config.toml
rope_base = 10000.0
bias = "none"
optimizer = "soap_variant"
lr = 0.00982
beta1 = 0.95
weight_decay = 0.052
decay_shape = "linear"
final_lr_fraction = 0.0
batch_tokens = 65536
seq_len = 256
doc_mask = false
Each number is 50 + 10 x the weight over the matrix's rms, rounded and kept within 0 to 99. Layers, rows and columns count from 0.

# up: layer 6 MLP up, 512x128, rms 0.174, rows 124-170, columns 96-127
# down: layer 6 MLP down (transposed), 512x128, rms 0.115, rows 124-169, columns 96-127
up124:64 39 56 61 54 55 52 71 31 52 38 46 43 43 48 45 40 51 48 55 43 50 43 36 48 60 54 67 40 62 50 45
down124:34 43 54 47 34 41 59 39 55 56 43 52 57 43 65 52 40 53 52 67 41 47 52 59 60 66 47 50 41 49 60 71
up125:43 39 37 56 48 65 48 61 50 58 63 47 40 48 52 61 31 47 62 34 59 37 36 39 61 30 56 67 51 55 48 56
down125:59 45 50 54 27 40 71 49 64 55 57 52 66 39 47 54 60 55 58 38 63 49 51 61 53 37 30 49 56 53 36 57
up126:45 36 38 46 51 56 46 43 39 50 53 40 56 37 56 49 42 52 44 47 62 36 42 37 44 43 46 51 49 52 51 50
down126:59 52 52 47 47 31 34 58 49 53 47 46 50 38 66 44 68 47 47 59 31 49 54 63 60 42 40 78 51 52 45 47
up127:49 67 44 41 43 72 55 45 60 52 39 55 51 66 51 52 53 41 46 36 56 58 27 50 66 54 56 59 33 47 48 34
down127:52 40 52 52 52 34 42 62 51 59 40 43 44 50 70 64 54 56 53 10 41 58 50 58 54 47 30 41 77 56 34 48
up128:44 65 44 51 39 42 40 38 40 46 64 60 60 52 37 54 50 53 52 40 51 44 59 49 29 56 46 35 61 50 52 68
down128:58 59 58 51 50 40 33 43 41 51 48 68 51 62 71 47 48 48 39 55 62 36 68 56 66 74 50 54 47 40 57 54
up129:47 52 49 55 57 57 51 60 55 39 41 51 32 53 50 53 41 48 66 40 43 39 72 61 49 63 47 38 42 62 45 41
down129:57 47 48 44 51 35 49 36 32 40 57 49 49 39 52 47 45 36 64 68 71 57 42 59 74 47 59 54 52 45 59 58
up130:55 57 53 43 47 54 56 61 63 43 59 45 48 42 39 48 52 42 51 56 44 55 54 42 56 72 29 52 54 70 53 49
down130:67 56 56 48 36 45 41 31 47 49 63 65 61 47 59 56 53 53 43 38 49 52 60 64 42 59 54 51 34 67 43 44
up131:29 52 44 59 44 58 47 43 48 39 64 55 53 63 50 53 58 35 37 33 67 33 62 45 47 43 52 47 42 45 51 57
down131:62 49 64 48 56 34 45 77 43 31 38 63 40 48 65 40 55 40 36 76 47 34 26 69 41 52 50 48 43 62 50 52
up132:50 54 58 47 39 47 63 37 68 33 52 42 29 89 45 71 62 33 56 48 45 54 70 43 52 58 40 53 44 59 49 54
down132:34 38 41 58 44 53 43 37 31 53 52 56 49 64 32 59 46 61 52 56 56 53 51 60 53 39 66 46 23 50 59 42
up133:47 64 58 49 48 46 35 47 52 65 60 51 39 54 52 33 41 38 58 33 42 32 58 53 37 60 29 55 52 64 48 53
down133:38 33 49 48 39 50 36 58 40 47 45 50 46 40 64 50 47 52 25 45 62 50 55 46 48 45 59 25 60 61 65 36
up134:41 65 55 71 41 63 55 50 49 47 59 67 52 66 61 49 55 44 49 50 49 59 62 54 51 61 51 62 56 49 59 64
down134:65 67 41 43 45 52 58 56 59 44 46 70 56 45 62 48 42 64 52 43 57 59 35 45 46 55 58 60 39 39 63 48
up135:46 57 47 74 55 44 72 41 49 48 77 43 55 54 56 53 47 60 57 49 64 39 47 26 63 54 60 51 47 57 41 62
down135:60 60 37 45 43 50 58 71 65 35 60 54 42 51 65 42 44 44 48 43 61 61 49 47 48 35 25 54 45 55 45 48
up136:45 60 46 67 41 41 37 57 43 59 45 54 47 41 30 31 53 48 44 49 67 36 42 51 62 40 38 64 55 48 49 50
down136:61 41 42 61 46 52 57 47 38 54 56 47 35 40 61 69 29 58 50 40 52 57 44 64 64 57 34 46 38 35 50 40
up137:62 46 49 56 63 45 50 49 45 39 78 55 44 65 44 55 54 37 57 36 54 49 46 34 66 63 67 65 44 42 38 46
down137:58 44 49 39 46 53 49 48 39 40 37 38 48 36 46 54 62 58 46 26 53 46 49 64 45 30 48 59 47 44 46 53
up138:54 72 44 43 45 55 32 54 42 60 70 43 65 61 45 50 55 51 58 60 35 46 59 32 53 54 49 43 38 46 56 61
down138:53 35 51 72 59 47 50 58 46 61 61 58 42 63 47 42 67 67 55 38 61 62 52 40 54 59 42 55 50 37 50 53
up139:61 61 48 50 50 27 57 61 51 42 61 46 47 49 49 50 54 53 41 42 50 26 53 42 45 58 41 41 51 41 60 50
down139:50 47 57 67 59 47 30 37 54 41 46 47 47 42 59 46 64 63 46 66 53 60 54 43 54 32 46 56 66 47 52 50
up140:42 66 47 39 55 51 49 49 37 51 51 51 57 58 59 58 49 53 49 44 50 68 59 43 60 69 56 58 61 61 41 57
down140:69 50 51 64 46 44 51 62 52 62 66 40 54 36 62 36 70 58 42 67 50 26 59 41 43 35 55 53 57 68 78 41
up141:37 31 35 35 22 53 44 51 64 55 48 24 42 49 48 64 50 62 41 60 34 56 53 32 43 53 45 39 41 58 64 44
down141:55 44 40 55 48 67 46 41 44 53 66 61 65 25 59 54 45 58 57 44 41 36 54 79 55 56 44 52 42 48 49 38
up142:40 55 52 37 48 49 48 52 25 61 24 58 40 36 50 52 46 29 38 54 36 33 56 59 43 40 52 33 50 28 71 46
down142:58 58 57 46 54 55 43 41 58 43 39 28 47 45 64 59 36 61 42 51 42 59 44 55 36 45 44 50 42 57 44 37
up143:23 45 33 56 51 49 68 66 63 60 58 55 57 44 53 43 44 57 56 62 41 33 18 64 38 49 12 51 47 46 47 35
down143:45 39 50 70 64 59 49 59 52 33 54 61 55 71 57 63 54 60 48 40 41 62 66 44 63 72 56 50 81 33 50 57
up144:73 24 33 54 48 35 51 55 58 61 51 60 38 46 53 45 53 47 50 71 40 55 68 61 59 54 56 53 63 46 58 50
down144:46 38 53 48 52 54 58 51 48 65 39 56 62 60 50 43 58 39 46 42 39 59 29 50 48 47 43 41 52 52 39 63
up145:60 49 53 68 51 68 46 40 43 43 60 66 53 50 45 66 62 47 53 54 70 34 63 47 44 37 66 56 37 52 53 43
down145:60 53 47 39 53 44 52 60 64 54 50 41 57 46 71 31 36 46 74 44 40 53 38 51 51 67 50 37 56 48 47 46
up146:48 55 50 49 57 42 43 36 46 49 36 47 37 57 39 46 48 47 43 51 49 59 43 51 46 22 46 73 52 59 49 58
down146:47 46 81 63 49 46 63 52 43 57 47 35 47 41 60 61 51 38 64 54 42 65 53 52 45 63 44 30 66 55 49 59
up147:50 84 47 39 58 46 45 52 40 59 58 60 59 61 53 47 39 47 33 49 31 45 40 50 47 40 45 48 45 56 24 48
down147:61 56 53 41 49 51 68 63 56 44 34 40 51 52 61 56 46 53 39 44 52 48 56 48 38 45 47 56 51 51 52 59
up148:46 46 48 50 43 36 33 45 51 49 54 42 47 56 49 37 45 37 45 48 43 48 44 52 54 38 58 66 56 52 58 56
down148:56 54 46 39 54 43 75 50 49 57 47 44 51 55 57 67 49 38 53 37 51 54 47 52 52 64 46 50 61 46 56 50
up149:40 65 54 77 59 49 51 32 44 48 47 50 50 51 60 50 61 55 38 41 49 60 65 36 32 45 44 64 37 60 74 37
down149:59 42 42 58 52 50 52 49 29 75 66 37 60 48 47 37 58 27 47 40 51 47 48 43 40 52 49 51 43 28 57 37
up150:47 72 55 67 48 45 39 35 47 45 57 27 46 50 38 34 59 48 52 38 42 54 56 69 42 62 52 47 58 50 55 35
down150:41 30 63 60 62 43 57 57 44 40 68 48 40 53 52 52 56 40 36 59 44 48 57 66 45 33 66 60 51 65 58 29
up151:40 52 66 72 53 58 54 48 49 52 67 70 44 56 57 60 55 47 45 37 47 33 35 44 52 53 57 55 60 43 31 57
down151:58 48 49 68 46 52 62 62 29 48 65 54 35 34 50 46 50 43 52 34 56 57 52 63 57 64 30 57 41 54 52 46
up152:60 53 43 44 44 39 54 49 52 41 53 49 55 61 50 49 43 50 41 58 55 50 53 59 44 29 52 58 48 21 68 46
down152:40 29 41 57 39 49 73 59 56 44 67 52 46 55 46 68 64 50 55 50 45 49 42 41 40 46 72 47 41 59 52 58
up153:50 36 52 44 51 60 43 29 54 34 66 64 44 61 47 52 72 27 62 57 44 28 27 43 30 57 50 63 38 45 62 61
down153:55 48 56 40 53 47 55 46 46 53 58 52 74 24 51 39 49 43 43 66 48 35 42 45 55 37 52 48 32 67 66 56
up154:32 56 62 43 49 39 62 58 55 48 45 47 39 60 39 47 27 51 49 49 44 59 53 47 70 26 50 52 37 64 60 63
down154:57 78 62 42 39 38 37 44 42 54 53 44 50 31 73 56 59 37 55 65 41 53 43 65 55 63 40 44 54 51 42 48
up155:47 33 45 72 56 38 75 64 47 34 45 55 65 71 36 53 50 49 47 63 57 34 30 47 48 69 44 61 41 37 39 47
down155:44 60 63 57 45 52 40 60 40 63 41 66 52 42 58 33 61 38 50 27 73 59 44 68 56 56 48 50 56 58 39 46
up156:46 67 47 58 44 54 39 45 44 35 35 49 39 52 59 50 25 41 64 51 44 58 48 52 58 48 45 42 57 80 28 51
down156:55 41 41 59 36 63 62 66 45 36 69 55 55 52 49 53 47 41 65 43 37 71 60 55 50 71 60 53 46 59 61 51
up157:60 54 50 49 39 48 56 51 55 46 44 50 49 53 44 52 56 57 48 53 53 53 68 55 65 34 53 46 45 49 46 54
down157:51 42 54 65 36 59 59 54 62 48 49 34 47 50 58 49 63 43 34 46 47 70 46 62 43 60 45 49 50 55 56 62
up158:37 61 50 56 60 59 47 54 58 38 44 61 34 50 38 48 49 42 51 58 50 50 46 77 56 57 50 46 55 37 37 64
down158:50 44 36 49 33 39 64 41 41 33 49 45 39 40 49 55 47 63 39 50 57 50 65 49 49 54 50 53 67 51 47 37
up159:50 59 61 38 61 54 43 62 45 42 44 49 46 53 42 45 47 71 64 59 33 39 50 22 42 52 43 60 44 53 57 39
down159:54 48 47 47 64 38 51 37 55 49 65 56 44 47 45 45 47 41 25 34 61 58 56 54 44 60 58 40 55 67 46 39
up160:56 35 50 35 57 50 51 51 30 58 48 48 54 38 54 53 57 60 34 58 60 44 41 55 40 29 35 44 45 71 60 41
down160:42 46 37 48 50 34 41 38 61 52 38 43 57 58 30 46 59 35 44 56 50 27 60 40 39 59 72 40 56 60 60 43
up161:39 56 48 41 56 41 64 51 52 56 52 48 45 60 54 54 44 61 53 60 41 35 59 39 35 37 45 50 50 61 57 59
down161:64 47 64 47 47 69 47 48 72 46 45 34 46 50 66 47 59 62 59 62 57 58 46 46 40 66 63 57 71 34 44 60
up162:48 71 61 64 55 45 37 37 59 40 46 58 61 48 41 47 59 54 50 55 19 43 51 42 57 48 46 42 60 59 48 39
down162:47 32 57 53 37 47 54 24 40 59 52 56 49 14 48 54 67 49 63 50 50 68 33 61 51 56 35 52 32 42 56 57
up163:38 45 28 50 56 49 73 51 37 43 55 51 42 48 57 35 45 58 48 48 69 41 51 52 43 28 55 53 44 42 45 48
down163:46 57 58 60 60 43 45 54 76 53 46 45 50 51 62 58 43 58 57 39 49 66 50 59 41 40 48 32 54 42 52 60
up164:37 56 44 50 52 40 47 52 44 40 42 53 63 41 57 46 33 50 56 60 48 59 55 40 40 46 58 46 49 39 34 47
down164:46 26 47 51 54 38 41 51 57 46 40 64 49 21 52 50 52 65 47 44 58 36 41 52 32 32 65 48 32 52 51 61
up165:55 56 56 60 48 46 47 45 43 49 54 42 60 66 41 66 50 41 42 68 49 59 54 54 60 61 48 65 40 47 63 49
down165:59 45 50 38 43 37 54 44 53 49 59 53 47 48 47 42 51 50 54 45 57 66 42 43 58 51 53 48 46 54 59 32
up166:47 62 55 45 59 39 49 62 40 61 49 37 46 45 45 32 54 34 42 50 43 42 38 39 57 52 60 46 50 52 60 40
down166:41 48 50 48 78 40 42 44 54 50 72 58 50 55 41 50 56 52 59 52 60 49 61 48 50 38 61 53 48 51 51 49
up167:41 56 40 64 54 27 42 52 48 48 55 51 53 43 63 64 35 53 42 42 57 67 40 52 44 48 38 52 48 52 46 36
down167:50 41 61 52 55 76 43 45 53 44 46 74 62 67 42 52 54 47 66 42 55 35 50 43 47 55 50 49 51 57 46 52
up168:41 42 58 37 42 51 56 43 60 49 69 51 40 53 46 52 41 35 57 36 64 61 45 53 51 36 53 50 43 49 62 50
down168:68 48 66 42 55 46 60 60 53 47 37 56 44 62 20 39 59 47 59 42 64 37 53 59 68 67 55 36 53 48 45 50
up169:69 59 53 49 41 42 59 48 63 49 52 43 62 44 51 66 56 42 47 50 34 58 53 49 60 63 67 60 44 50 39 54
down169:55 36 55 42 72 46 44 60 50 46 56 61 49 40 53 56 69 60 56 45 46 51 50 39 59 55 55 67 38 57 49 43
up170:53 57 65 50 42 41 67 46 23 51 27 62 58 36 48 42 35 49 45 58 49 34 33 37 51 33 53 41 52 40 49 38